Weights of a small transformer language model.
Size: 3 heads of 32, MLP 384 tanh GELU.
Architecture: learned positions, biases.
Each number is 500 + 25 x the weight over its row's rms, rounded and kept within 0 to 999. Layers, rows and columns count from 0. Numbers have three digits each. The size before them is the row's rms in percent of the matrix's.

# v: layer 2 attention value, 96x96, rms 0.163, rows 4-40, columns 0-95
# o: layer 2 attention output (transposed), 96x96, rms 0.158, rows 4-40, columns 0-95
# q: layer 2 attention query, 96x96, rms 0.167, rows 32-63, columns 0-95
# k: layer 2 attention key, 96x96, rms 0.155, rows 32-63, columns 0-95
v4 107:504524497492525478548526512471550478510502502508530509509514516478502463496504529483525537506484511526505472467492483515508567494495536532499452531498491486481512509502480522515511480493501507521473458518535503459506459559475457538436483457459525528518530524485512513514493503491504528496
o4 095:537453506545487530434537501500477552498504491502493497511505510561519562500479479534475509504509491495505537493485489531513472494527439541494478503498496525499515494515494496519509553497510481458510518485478487489510529492535472480521522540535510550527513512510504489458507475506522477506
v5 098:497521510486504522449489460458494508516505509494508512493485530498490456488475501497493506501488510526485517498531532487472461546475517477526486486568529453476515500461509514532508535507455524509530482475509544505493474457478552527540497516499479471474520525519474462550525480518481490506
o5 085:476462505482463475534473517508516486488516464489493489479491472499532507499508505450541509497498508502531481502481470532485488469485533507485553476469496531537490497513465468457512456500555496557490491533466499534506507507524471474470516520507519488533466446490514534486530518479534512522
v6 101:476476503521501512489515503502486487476493479511510555464500509525504526501509507489477485473547509543500474500516528456512509506563502534512481501453506503483523490518465521509494552501490515486512525488480480521590458512494501449495511499509496481512480514456505537534461551518518475474
o6 098:511530513495486532504513501523517505533488496472504438545480476470516491511512518510497518482494479430539520497495512500464493481441539477495523485539511477528475503481531486471518433491477531501489474529467489491421486512490495513502509522503523531495509493525499473488501480478499546529
v7 098:518494522472488493500519496512513468561467496563526512531462488499497482460480514483459533492495462511482503490467473466509450484482474496469521513474516495456562490475517519463494502525499501480501523510517456556467474511523503508523479537530474519492529509470491508474529525496487486520
o7 100:531514500503542507549513496476462539439547520474470500457475502487510512496524470528529467517516489505535494517543527520521529511490523516534498526530464502520479491535505470547476554483519484509488497511492535435493508497494507481492467472529514479511486480529496486525493487515496538477
v8 098:498474534496515547444486528504498508481494522468499524495495520484500550547505493522512434488459502480480483524475523515500491460475487515536484493541520510533512519536531503446489524476482479476475530499510527511508485502474479480503485486497542482494544559501462483522498509505483446502
o8 098:434491490528472485530507495498500500518507475517516514522518471512468464478489558489493506537513478522512510481515442491527499515547495517454527531463516482497483487479444515496499447522496514491514466529488519508490484544527496517504536516495486525536464486490517503517502465515526568496
v9 124:500489501519486519503502479528529527479512497511489552501491522493503524539552501499521479511513456482470469535532517465554494509468500457484531466521557509481505492487498508483504437490517546505511491488455487485503498532465509549517498574491497527491483488507480456522494481501489517507
o9 101:517525495459529459473499488467482484492462516484522486505537470504499471485470508512482493517512508535546537490505512504482501531538490508470490555463517465478473533509525469512492525496514463524534531502512518501480486459489509468484505446490488435469509533528525541503525512488512461464
v10 112:478471460538503504494509477518478536488516500496498480496497477500494515512467478480506450486484478501485452484527550517531490524480491512548519490505525489516521553468512506509513487572534505503481511497456491509562508550491500506500504473516514489522539522461525521519476526565507511520
o10 105:526561525460499503471505531495464470459471491527513495520516532514504479502535523495506529498478504475542520546485482485496511490527528462451491527491499550471509467508503525511487504457476504489503486458519491493449472476511547474497505491477520526480486497559480491506527469451484509502
v11 110:536513511522476487452549529496489533548509500499479507479481510502541544450498500488483470529474480461514516443461488495494511462498481526467464488489533507520500514554488511463530474509518506502466504521478467494486538514519523474533532489550500539478472504512499512523482504487524501472
o11 101:488508481492518497537522449509497478480515541493510514523490486497426473508520535507520501478530520490463507517490536490530484522510486474521494517507489524462488532498529519501477502503494464431497506452546523510520465484462444517490465481459538465526494478521487499520510472526486506477
v12 095:496483541473580492493484446521501520462504508479524554506472518506504485486538466493456501504487495507497508502508513480482560502476512494485484441494508474496449505509477475480511484490471518499490516440514540463534494546504499479524537457496508523494500502497470517475504509515506476470
o12 079:520506454525440527473512557464503488527500486514477470506541470496507496515470545473538506487504482468529498503483484510489455483497473535467558527478531514507491501491528485480476491477515492526528471548447477543484494476493492467490501526475501477508487494500511527523522470462484474503
v13 107:507545504558488495509484468506487507527479474514521469535496519519470515525504504536519483488462508505533496552509516519486469467505504532505490519559535468453524518503498517526483476526524489545498521530522547529504452478506499498526485552493510518482533493504505497493492444489510534460
o13 109:498429480460481505507532525524534534482511536518484541451485515491504516472489464476479541498522510516490533480471535497534521526510500523516499515479497507537474460517452479447500463457514490461495471479476492488506503520462518479477478490502504535494508485503481490476493542482545483494
v14 108:565487497465488515481483500504498526501493500527502485518470542459453515483510519542443503493500540524468485504518484514519514551503463533543450486524508499491472506518484502513549517475530543467504450493530504475492485487469489541481514488499503506501531453511481499501505458524514476489
o14 101:452477500501523471507512532509491504493510475456507511489522470530551518497505472464501513491509525500582511474468512486485486419534516503448487486477488510526522517536507498500453478520480450517465499463511472512522504533509507459509497493492515522535507519497503520480487516534513525493
v15 103:498540500495523515483493492490511484478451470496506487535479499482452480522504533466514498487477496477512519520527506506477439501459492462468512467499485506487525502438528508409538491501526549504511512489496468523504501479485539531463513517506502469479495512483524498463497535466493520511
o15 086:524499481457493474506471493518478500488529524510479516403516520506518469479479462526480487537504458512506480528500524510502507505505528527500511552538510498515491499508498479576465496525498463487496523504496499454461506493481478497519498487494465464543511475514505497509557496537503477507
v16 098:512515494502491469475483513493519516532558489478465503460504476510509471526478483487497502473478502484481507470511487537494470499489525511502489491545532504533560532479509501545490489493526554540462503545474488527478470496496545495504512510513472485510465537478545489555502520455502503456
o16 090:496509504505492502532536444509492484473466522508517512502441502494485513472516493470529491484539534530470508521471527480520523528504515485519508470480456545474461470498487526443493505522499490459509536461526523493525521458501473525515482502511540518507514455516468479477513475517500496554
v17 101:535498495506481535519484497541506547477511476492504546493463506487484517530508469501499517466448515506517469487464517497503495504490492484521459543506555501493487507512489511478541486466543514518533444451493479463520499506475502488511520463459496495464499511453489493538470451489496458500
o17 100:502485476458523476481499513473481465509497492486479456522547458507492483496468512494453500465523504500516546516508489490506472474501530515470511483475486485526515464516489481469436492494477464476445555510521502500512459546496498511486486544490495473521500491507489479434508538504514511465
v18 113:501518565527479497467495494512494489489487505506542519527468548499456504486476503500484487464444523497439531488512451485543512524536477504516558514538484498525507495506523502493527490491545518514520530483482535511525493527469526493470500489518497474515556451508493496512491515492504534494
o18 116:489500486457507521526492510506515520487533487479468456469527517555543493511525514483517503529534500485564487513505580517497468483511545517437473502483524506475492492459494504503506485530481470456510446516494491501480535473522505541514525515511510514518490528482522500498508512515516495531
v19 093:492467513505560532504496467536476530504515489489479503500488526473474496509536515503496492509520499493480539471493531494481508472498478515500451446542520497478579528502495530503487497494447506486482457498514465561489457478534514491530473520468457523493502530489488496482525493510525500491
o19 102:488501505552456492547535530483552529522492531535508567497482483483512494483511482489510506498506497519504469501500477520507511524491493535508568514496500506520450509541474487484468494487532523567527511496460515471487521509482484472504490487551545514527494474536492514527492492506485519497
v20 122:514482441492494500458503484498454489491523525525452546483515504522496475466474493493485470517523483484513488480480556496506485476474539504523473516474482495509463453490517523462463498515444464522502495489472509530513528539473486514541523510509524525479538530541492496524483524528500490531
o20 114:480550537468479541514516514508481507485506462480532479525498466498470480532513536496500516495490466472484505535518439466510510511516482508491537493513553494496516506501493498508510490487537492474492525481520505481477449484528500486453491490527486416529452476520535513528535493474490496510
v21 107:516505513492547473511462461499480484472516519509503542497496494523470466504493481475507502533473551447454454492536505493510537473505492521504534487487494463483514537533505458474479506518474511560510464498550519515525480532505522525519511484484473506521495482481491488519454475493499495554
o21 106:506505490484427494479506542475502500520444490522514461536483535492535526493511504494524535473502472531538504485503462496488473532509486481502447499495521523479486491464488498516522520497500486484463526490460511501486518482483469455466504540503484462494527489551516556505541513491473493468
v22 114:489480484476511531516508471516514532508473521542480492515500476526496472512464473455493541494523500532517510425481507457485442488473495479500477526527502520501498505504480560473519492480507497498527521457480490498485517572493495513540476458521482486481491521450489529505495524527495508516
o22 120:562502499493534518535497526454452474461534465466496480491488490487486503461546523528473460495497479486519487554545485535527495499506507506483532516490469491532471492508524489522449554494491501501465514521513531467489483489530518510444510497505520492492470465522496486485522468497503503498
v23 108:509503505498494516496558485488524476492492499462527515507554475560476529469468443504537517530473513483519534466490527468518532489532476498498523488503425469519494486554505496497485513486505554501479497500502487477483475532516511505502472542485511509539520517501464476500501520528489475496
o23 102:495455491538513477479470511519516515516536491512500501497463530494532494502529536494464497493539514502497456501523503522495450474466460516487457527511554490468480563450516496508544489518490489479503512509496524528519517453466482506483540508499454496448478520493545499498484487501523498490
v24 096:487466467527513470560472505546485517483547497461503487511500458511536539528482483475529503483532491509497538488541519522548484507529498498488524492496499557507516510473484491514516485497508467459507514466512505540468469465481450474515477479462537517505495532513523483500493506519535524498
o24 090:494530528497455549475534510497520456502440520531492519494532529484491504497539505510436496500459488496496479515457507484499547521485491508496492489524530446474504486539489543468481515457492523555502511506510490467517511512493541524536494519508489531461510513504476480487462501486478485483
v25 114:482481517516483470499503486513494523503497552538541518500483556514511481514511438493478502528545529562518500450537512494466506501489498480503520518514493497483517497547461509505533503452493489448457497482499474469515485508492478525520462495470534506500477525528500532511488530494519492451
o25 096:485496528469482571473486520503483452492512480466474495493515492491498524483514525502484532480476481450500504520459529504534486464507460521517477484479524497517478508468571486461469451497519510560527510535502504528520495503484496498511530528529471519495528486448509488514505471516480487499
v26 118:482510509480478494516494495516544522469501480508531456491505505509503487540536463469522512470506513554499532513488517518523476522503475479531547517560548480501496509482498479500529497489516506495517504541515446527480497477455478509515454485478483406509506519496515494525507514466498493502
o26 096:467507524533516483496463506499505462500532513498491517485495482498529481490462480511456493511512491495516486530541506478498514489491539534490515489452480500540484448488491531468454448499498520535505532508488508451517507495521550507515553528528481545463524512470475461462475506536510515514
v27 101:462539528502504476494467475470505513481509529484495511493519460504466497559457484508478535499515518508484486472475495509509470491509488475483528536507491486516520533542506510507481453465510455515507494473439514504522476509494566461457531514523442502490543482497487458493499521485494486497
o27 091:511477504479486516547508487515510523508479473505529487522508526512537480474529504516533460464505511487507520471538580496510516535483544515500469477510527498493496469449486475458541505550494541483499526540540483525503510472483464530528508524496527478477459506497508509495514519506517469477
v28 100:522505491518556514515460482533467463512482508515479493509502519475470475528498496501510477485476546512498493470505468538472534424468481478519494529529491555509515524508497545509507508426520525487496520481481470498529491516520488511470501541514491508476473505475521503505506491447490529479
o28 096:531508514485500504513503526470500536499475522476498551460503484498496517457539485524490514515544494533501509523525511482508487552531495527486502475473474481515478455491525473499482529533503499538516524499535531502479520510507512553507488470544489504547549498467522525494501500553493480565
v29 102:471527489496534549516514498485489465518521513456527495509528500527501493471470492521538496501501477503496438506468500511493518481479539481528544517525518479476500480497520511500522557491520478488539513468551531482509493480475513491524449514517490508512537506492478472503509422528511485545
o29 089:509468500535476484486445523491492571498489450520496525511504503481491487525536493491469521480487508508507502480541470496500472528492466511476481454477476519518506519528444458518514507510536512520477484508469500543482495513544489492463516512493482498499460461483526560462483527484531487500
v30 099:461544515512516494478464445523519519525498476530523497482500504474500522485509448537516487495454464482527521524540515465481486488499532494493486493483539500518444505503518465471496463518499504481543487515554501480468511506530489491512509519509510490489497490528545516553501538444509478517
o30 097:538502500471494485484526539504478454491519568477439506488471505498491488533466541471527556497527524513464512504481485504501486518494486491536537492496494524474540478496514508486498487475513465523486509508458530526534481493434486530482488499475451474516527502472489503511520489515512536475
v31 122:521497486502496470477535529528519519524522475478493503491478479499493512494503483532489482475472476481499487469458538533508477562476523496535505479516496474563488499455544482505489507503500514553447515487472492468477532514465476477514538458477520515519497535498497524450547488522487494491
o31 114:464522494503528530494493502497478495472547494524511492521520495513494497507477530467510496505507535503483482546521445490526521443528480512482515541483511553483528477513469542464474519511495480448538505512521510515546489505551567497516488525509495482500497499499507447526493499460480513522
q32 112:450496497472481532562519491541501530481487494545511464452528513477519495486482512519466451495489496480471458490496482513480503524514493499521488565501442476498462530496467498535487499510528513496520504495485510484524454530505480516487509521455490488499502500490532497490482553554494504524
k32 111:517493467499532454444469511475479499566545505461529520505528529490480503499519491505478500498490529533511517488471522505524475434500484492474525487507500522521557486503534533458517524474502501481493506525525476531541513517479512499509442494484512490525460478490467515488519501471509497465
q33 110:520475482525452507520514466469547506472544521526455482497494514519509479508480529500495466503512519523442479501531512554497502493491516520519465516484508480510506492466465531506481517510475496491503497514496529476527492535522460501516481494497549470522511495517425550484487544475509506542
k33 112:447445538503507502468498522513476494513483499513542538487542476538538468512480504481455517539478459474512494534502483476497497486533457505484518531475523497475501471479506460495535473503491509491518548505496469511473509475464502506526519529513487518487494503472531479519514489515494497421
q34 115:520498502512499490500467516484496479486519562544486489478479505507499501479476548496510491543468574510478470522488491496491465511495502456566501511504497519504507500498487583502498565517506498467471505491509516497507482507511492507521513525501477550494484478531475507473489513441529493477
k34 116:521497497518514510506529507526469498507539483457495507529513492501498499533528481526465462497539503469490525460533484513477555497516456507463451488506511449511473491517518455510521483503464467557496523501489551484470483538469506485542487506508523477550471510491511514526495496541492497510
q35 119:534475483496493485500506514491464471466539514557493491458481500503493523519490500498494489558507557511467468512502450549464526497471478467512501489487502501547506527467492492529505528510485540532481537513522527487475506474501512523534540541501520523491481486468522507542534473513493528522
k35 109:469527517508511521517522515513552516506507503464515515519536493548448472456492518501506498482483463464537496470520490520518497445514451523508473516497515499471471527503489484491517528506470464481550461474507523513483498538504490491463464457507503505505491536538489484472458487499506485449
q36 113:516499492556499519460490536502448474497539516477506490525510501451469487518538442544536468471516487511483465456514482539487508523473473502513528503454528480495494462499502516509508541512461486504475503519559517520486491514472520516519482503526482520497491542499514510499499540524527509478
k36 110:525492478484467520524509493528559535474463500491487508495539554527520528501537528475492523483492504501522485486504539479478483511500524531486452544538512475468517517488554472484461466493485538462507525524446511480516509476506529478504456499481516504463545475521481507499494496491488518489
q37 125:500472528503539477493497520500513506487486479510515464530513502486518476467512500488489540490559486479517506525493541476512524507523451482483509507498524509545459510511530469486442436452519494491498467483503517554524481504519529443515480520491478481501509499475472451490492504499457502460
k37 137:455529495466483427459488502477454464500497479480473519485478532478514511489497504496515492538471478512524508492526489489468500541512531484511529513532504500504519487478440513483528509510505518548512574524488495500503497476481547521522535493478469479501521457498507509486509499493541460514
q38 120:496506499479507500476483494488452515489464501475496499508482472504493472514492555516448495481483535495519513475442502583504521478473513472517480492435519553507514555544489505484496511539483485460493468493489535504510497478485480492509497496541527484507514471521532481516503513520511525532
k38 114:457477502539495484502529499516521461501512528497448546449500498530486501490505461504534478489552517527474447527508512429484463506512479491502514498553476481516481505462509493511501500449485498519501529509553479528515486492504523509458479476510499536513490506500456492492472527492497498473
q39 109:550486508530537502523516488499536481449497530460500544498514493484492472543501494495531433486504521514480481493478488529487479501471455479513463527468520465472504505468509480519490541541501473509549520540550513503538477506513491507504511520493499534505510469484520515503524473474469515462
k39 121:531528540530443503500484516488482542506509480508534482528487506534482504483501541503494528511507443514525542477521528470519501503519518526496538501449530479526494531499555475517466485440466505508524495511503506517469485515468524521532502504500508485487501572510486493519481524540499513505
q40 120:505483473500513518498497459519546450536508526523514526486504534531503512520507512451482529510480494492527486571491507516507475449484497509496515505525527543518506499551487522505496493518523474445456467501479513505486531495485506513459496534459502500475547480499543495494536523509519455514
k40 130:516551528452501463539511564500460479519508472493493461526499508472531513483471517495502476499478523526466489478490497487514482517528511489474481448466485514535510518475475506509521492522466509544540513493519499515515478511522461492539531463524514528504495514501489488518525497507457563534
q41 133:525544457471513537518533524540505452510523493503465499467484504518501500514476500522537508485469507496459472564541495508453514504469523506488519452491487509485496493507515510473494507550486440484498470545480508489491535503528491497527506478517493491476494469474534481501559498526475510486
k41 143:530472465502495494531517508475522556528497506496530481511507477477487515495515521511491492535500497520524484463504463538490482505534458485509503533529465500536525542502511505526497534517477524510466519453563480492501461533518497497519502470486550562539498522506489538510473511494541531496
q42 116:503496495516495496484512481466509564499511485509503503542482513478539473482488475505515545472546502483539515547445492507543515506518517501488520531485507506495481476534497531503486481443520556537501486498481502461517459471515486479479504515482501480487496575537500482527519502537504473498
k42 120:471508478515484492483469478535491487520515471493490483495546528518489478519473466489487484506415487511465498457520518455469502480478507498472517507527474504503493528515539528526516513560526503451501513488533486535503537509496474484501515507486461483519545444491489505468492483496470501542
q43 114:471501477518448462495529485461520505535500510499510502440481504550483530462475554444534459501535521495519501476492523490502512547534496525465497492491494486479458465500503483495550489510500446519525483458499500495476503498461494500519476521510527488532509486507540511484508489486527473502
k43 106:518500495510503557549492517536466484460514500497471525539525491508506513488472424553498489503508430493492495536492508500500480485492516505490506506477472499558529510482492534474496488468496550500512475556490521481462469469468541488495504487503504508496498466516474485498512502514531521524
q44 126:496509474513504472485514490498533537490502528467519478448512503468477472493480528466480510522483503500470504466502439527505505519491497511559475542467489514462496464475500497469507545511486493470542497510475538528472466531497497503565504494502508510534482537488451504528517496468530531496
k44 123:471479502524500530488542524502510493496543519521491515536495455527486469496514503516510491474545497502502483490505550508531550517539497477425505509502528473498487517491508500486439445504495503512507505491508494493515487499474507551518488553452508490474517503517480505481456521486502498430
q45 120:528512501513476522543548529472469527482541491517519526505505457515486515538530521507521487499504518499486481443517490530529501532509509476491452477505508527458492491488514491476505516495466503447502468556472511523503483487471489524496466542483499520479506509421517477486482487459524490514
k45 131:475474535543536531496529479531532485491473526466545504488477528486526481463503474536464496494491483499479529517500498480504515535474484554525484519503532466508471510526490495464504484503537472547561512480509498500524476465484540488511513503528526498454496483558491509499492477468510494472
q46 129:474482547468490518563460485483493541471524545503502544504516486529457458508503497501514509476505472519462527526498504494495538501534494515524485515484502473497492441529514478481491472568517502459495518526537535499479506496494495507489528505547532470496494531494465519516484514505493500459
k46 120:519503499566467508501541522515521498520477521505479467452504472514559514499471512500458473505498509456531515507511549494517514511446498486497500509502527524507510495479516485504520538456502509506494549513486451500510459519455492504478486502496465542528489471460506469500520477494546473527
q47 115:528515496473514512492540509467527495501499499483478496495518487496487534480442487520511469498532508514475464469508458495549493512478499452496495473473486500513445533465496522512477513512481491517481507456500468557484504494517464492517511509481523507480463531502457582488465513502538500467
k47 119:510457481535517493500488484516497471498526496500562499517494510489495478514506500476493512491457486459533515510468503497478516509540442552505490585500495465501495497498477469488511484531511515490516490544508514484493455510462482493516499492476485462466516506513563446500513481499485542468
q48 119:509484533498494550531513513423515478469512490545500508505477480466523496487522532466515502494504439489476474526511483537512538512465492545510485514501488481464493503475534466491522523494460528485503501465463512466468494492528540521522527508504518506445471507497517489510502486472504493451
k48 109:513486520501490495518532497536522527526498532491507503493482514523518494481425487505466504496473521521507522476506513493498481518534500467546535522481545543492456491509484511516468450499553493505511508512469534525505478510469450511512490544476539507513509560522475499507503474470546472482
q49 112:474517508504521517501525518570512502532530529467470472511505483486471517466530471452478522487500480519503476492538470502479487536495480515525455503514493452481508536532447508516511487538472475472533522525480516452507498473505499530485511498525490480501537486546492510482505504545545486520
k49 110:510476495499469501487501512461541499481519481515558526491491471486561530516478511536489492491515494513513457478481509512534497472509505517484561497494526530519520529486562506447492468482478520484495456477503527527487479530495508489494503522471483540494472512474513520499509500465458567489
q50 124:518516504479505502518472486510529502509523480526460479515513478546484480519466479491523523529458476550460510495507495536519460506509474463489463502511490496492502515533472443503520555492521485484513497487529487531502520537545502540462481515451523526549506519470465519483485547507495482499
k50 126:504531494511483485481521541481441509483472485433486477496490540473494487512509522482474514478520525461506534513452493510509516469492448538542517496496547459485494497473523530508472471454479505510513524479470479525507465507474438512526501484533489471490512463496523515513481499503484482512
q51 137:547529449540470502494510513516459448441481473524480466503491504494490476500493533528505472518528470471456466542506465536499487474471537501547471465504499478493542463504484502531535518534470529487540535487500522488473518509505483521505485503520504505507471491485501528510488512503504504530
k51 131:429452484475537528482544497491520519503528528467487531528502479533494539491536497491453487536466510467473481466508479503490495477521452530499473531496505498488468545478487504499467544487480457465483476510467466514499472514511472504517499483493518518482505459516510488482510501465486496468
q52 120:478489469455487482504498521498511494518511505519486529520497466442481486553514493539502498539528489550495461456510485498481459489530502448506472485461533488496472509539526486475498487518467456461489522477488537513539481503503497504514510506496469466523500466511489512517467542473474546499
k52 111:516521493560492510499501461446492522488450464491519514452502490484507511449532527467497500465498517491504523479510504487563536516488501519461465519512493485506492501458458496503505523520522540528497491520471495502468504492470502480493496503519536528505455531491495541473540458543517487482
q53 116:488491498472519492522526508495505463554537454518518490463449520467523513504448486484497534472497499475522542527536497508537511504500508464482496477503506533536499502559517515482520527519465493494438524483548475505518531472532496488496506497522483514539494519497543524472507464509483496520
k53 116:544513460526491497484475550488497448510456530476474529511517500516523489505520513485508497506430500526505462482462457496478489494492503548474490505491465496477501497469489495496533516535505490560499466453522535541468498521514492516512517499486537497477547483511475491544490498516507519530
q54 120:498514501454519502529508501491517449502481501526456517548494505504495499459485514496529555522461498510443528478523500523496504448508504508486481466453474554505473486509469516546531452513459471536467512497506519501512530518516499484502476503491520519477522481477551521518529509503508484519
k54 114:521525484530502522509520549491454539502495515529506491515498533509495542481510480511482464467504514517534454524459456503439484515503500518542491496498491455519514523507505519501477556524480517478495487496503496484488499523474543493510537483524522541515468530561497502519473455514486540509
q55 103:453516535515519446459518544476544493520516508514501465510491517513506492551498532524478495518565506482503484466502473517538528516484496442492497457556505520523483499484524511468512487450521484467478472539487495514496492476536520499533495495474480515499480478524490501524472511508469505488
k55 104:512480495500517535492528499473442498486490478491473537490485522480516518463522513465537497504474497534517499503500493443479503520493473514474485557530508521476517541507473502525533495562459482523486527504511559484511506532435486482493509517501478458484519495490489472490503476493548483469
q56 108:456500513482498480520493549480526518520475525513506514515481460488500532484527499546500499501495507469534506502479561478537437469469520492446538486517489529504502493502475442443515540476512498520489475512495521494507472514478467480475511518508482477483511530466509511505485483556478519508
k56 114:568507500492531490496485447431483486486491482520467503491499555513521449498519495462517482539513510503517517474488464496510523518491537528525511496495473511473440520534531533529515537524536508518510507488485463483511521477513475494499483453499500456479463470536497494492517500490500503486
q57 122:450518484545504520486504472501554486481507508480469512452496481522520522501528554508497458519454484535489462513522509527503496522522494486566525500462484513468505494500548505522464498477476538517500523496508487500509498483526437520527485526520483505489487532456497487496491510482514459463
k57 113:520430498478492479493525560497498523527507522521522516531505491456495484530506465513472507538521521475471540525480500465501502448518491543484479481512510475492458500507494496496515526475520497533505525512503516496498470540422519508488531510461503554490499467522488546501478518497504507491
q58 110:504495553522497482475548495474472521544520517471485478485518502529505507501507422469497487465495469508513496503469483456477492496483523491447527492512528509474458457482511455512470481469493501522508485464481484515520467463501517508530466514511488492505501537549535482473483527479502534512
k58 114:522521491480471517532435492534491508509512518496508484468529470513517432521499494464454520469483524507522475494518525510472476543503492498493502504530506473509529507522485519453476522524507504522497527545557513513487506456497517441457501528469501496466492440504483506490497509489504475486
q59 110:527486511497452476500493485495489474484533486489523469526487515468512497473530543482524507491535497507483509501489530450564413517486491517451510507526516494466490516503507482486566484499522500485461515460506511488465525486513493506478512525522501497494442509504541514548488504491497529513
k59 106:465542488515581539533494504496535487499472521519477500496513516505496534530487445499464467492495507486510536495500485504472550481489550488504467478518496519484513489469518505536457500538503476517501475510489489508539539509502500471514493487465507474489508524493458460468556463519485507513
q60 107:499474487502486521495511493477509556488528528494544462483495489503486488545547474462526498523515532545509543471559506507529460494503502484480503472454458444509459487506500502486498516460471520501510467512453514537477480497516517492475485494505488509474510513453539496491455507499514480502
k60 106:488517509500513480498521512493493483501454477482511512549515534472500487483476516509490518506486473431504462487452538479518533526499506535475467488538511503484484526537538508470490460519511474469521522477486464487497525443479509532496521530477534551488472520502484475542499518494464488468
q61 125:507544447494475505520479543498501489489501501500438533513473488458524517517495515539528476545448520534483449497545468537497508490456509526515484488470462494509501515543495505500533504492447510506480479514501525492517520496468504475480499490525481500527495488455521539522546496494496503521
k61 119:498505505553513536515523490494485507500469508509508504518528486521452518463538483518464493491513510509475536496475442498491503474549483523526465443486509523460495501503559500501479488516513504461463526488503501490475499537510506497493502486503512587476532521509470520500493442478516502491
q62 143:471533512505499500487492470530487464526527438496476523547523498488516544514492481473506517522475508449519499490509518492477494480473503518524529448517482540507530505528471532506516523532508491497483495480540495490527501491575450470450529474513483479533531486494489464489520473504484496495
k62 130:514513449490493525505512526492502491519474493536464456482458527510500485535493532552542510522466466515484466508516461485500504498566498503511475473494478526502518470484517517527521526521458494483500479493476499488488505566475527527503491488516523527529505474457524548541519502488477492532
q63 121:482513535503486506471514485527520530487488498536554486514471504513480530521498488517504516474549559505462490463538517473498545504457481509527487552481505508467503489519514474518477505506490527534506471511488500506464462510476476541497456542501501512479511551512486462506483522447519465503
k63 114:537479493483503505496471480499510498493517509492505533494556521471508467482474512491481465530472459463521532556513540473544479498535526434484511504552520480525480500452514501487493483471516501491509531462497519499507488482486527511512534501481463462525493515540481517508493475502487558480
v32 098:497493479523516485506520508546513496469465495478504504481499486487544530541491541503506532530473521468554521495499494465503521503493453492503507488478494492503467503496514502522496459552473442492518472490451510525514522455504487522454479488477539476495489521508474539551522513524509511556
o32 102:501507447493505479436489490457514498504520542515475498459508492471478463469459485502477455459507473511534515533498478519520509489502533505540468515511511530470499491510526503536500504470483542457496508496517504496505545489499521476581488527479494548499512490508487497470519468512491498468
v33 092:474486526514500529512477469487503563473475503494501448526472532476510502530502494531500450506507476505534478470493492496493457503497489488493517513486578532498565511514476503505504506529455512526505492503526534531519534502518509539474493493468520489574502492494524547484504494499493512490
o33 103:532525485483482493516500523498503440509484509509513485491559529502522511471479547500535498525502533516508507521480506520525568471517479527497497534455493507503480482539509522495469521449506505544480508533463479470531490509518465469491499480521529496464492551509527520543536503517484487477
v34 110:467433442547485531458506501440471546531522488492494486520541489533518479497491494517537506542511496537514508492517500498474524527479487505493523488463501486513511495482485532511502537511536488461485484516493516427490510516493488494466516464525484481502516469444483512496506510488501512505
o34 106:575514493483513454509504520544500510498496490491525509491471490466517503498498496486460508489509529501487491493466502510497501464470500504467524476508475517507533528515484477467490508457461556549494505505514442561500452511520527498497505519438508557496464505506524509467498515491506520519
v35 105:487505503504520522450513522453513537467494499476484525485527494500539483468505441546505513503513471527533506495453482532528465529494530467491509500497524492520505479531495513510565506508483453479529491479533544529509499496469504518479520468501494506509539549483492481480535490455508498471
o35 106:542471505525481489522504450519485487535551501506528456540450500480467489519461547538494483493499510522466471502485496470491564512505474538505511488490455487481531559513537520488474495503528518524514531492539473493505502498521502486496490477496502482476463493523493512525469497538482471488
v36 094:488485502507514492524492495553486490486510542514493489535500531517540542439534473532503501461418505491522527515495498503457480503509500475490488492468510509498529487511501495503519492512553509484462506508500466449516463505521464512485529540488530502469466525498538490455518524463491516495
o36 104:519551513518482497492522514488483494499495501494479518497495502510462508527452503468486517493526543516443454481497537521548498522501469470472512498501527459454491536456508509501456536529486503505528524494475538528506532463506516526514461496499493501567514515519473530542479508484499501527
v37 088:500484469506484499486504520508475524539540493501502511470502520506503450560484533505526483487488464517540519453540527501483477494524463496495467481486490538543509513537553507496499503507492521517466489569511471475494511513505539527535468530488489537478504495536515462505460512495497504540
o37 094:435523530503519455496503489490489495483468516525532524528496449519503537486545487497450496525563551499458511531489490506459468457500496491479498484480541519487495496502488539465538503509493485475511495470503509532544482466535466502475515498494482464522502497510487507479527495497502539516
v38 083:497490495513516449546501507492476478526554520506528484435476509505485538513483515531503534521529516490476480530450500514514534503488510526495524509493515462447452494526512541492492512477517501549486521522480551519452479516518499494496514470530522468516472453502531514511516489493520488509
o38 080:579500480558485535464524530494487488489478507502516493514519510463516482521512491475546483477517484476477524465492487498474536555528489519499509535523478527534532465477442520530487514489509524471518485496520497491527490475464477533481487511489466512453504495509480492476500462471529493509
v39 088:521491494501515549509512526539487488518468512509487507547479518537526521497464480497557523486491465502532513504507490519520467467465506539487517529441522492513476484458504473510498439473476527484516446505497500490470485486510477479527506496482480467527448492518489462521485497476513479547
o39 089:471548453515471510488488483453533488496453493478492510484502460457489516486512517534452472488519510506497511500546490504534501536490485471497454465526475486485494548508461529478487505475494473517481552519483499515546534519489527530494483517502467528491535489489525518502499505506442524483
v40 091:493505478499498483502521515479468528491498499474474468505505550510529483491531499525480493499532476477484457508466485557516494480514500455518559526493452514493517509512512512511470556485492478465518497541478526488545537464479527505476542488494497524498467475535443525485502478490536477487
o40 098:508492532476501496504452454482496509537511518527551498498488492489471472499485479509533508463535521500477511485545508451487516508504479555502444485520493469513489474503499484544543475511518517517495497468507466494473496516523488480508482489501513472513487571483525485485474512553454458475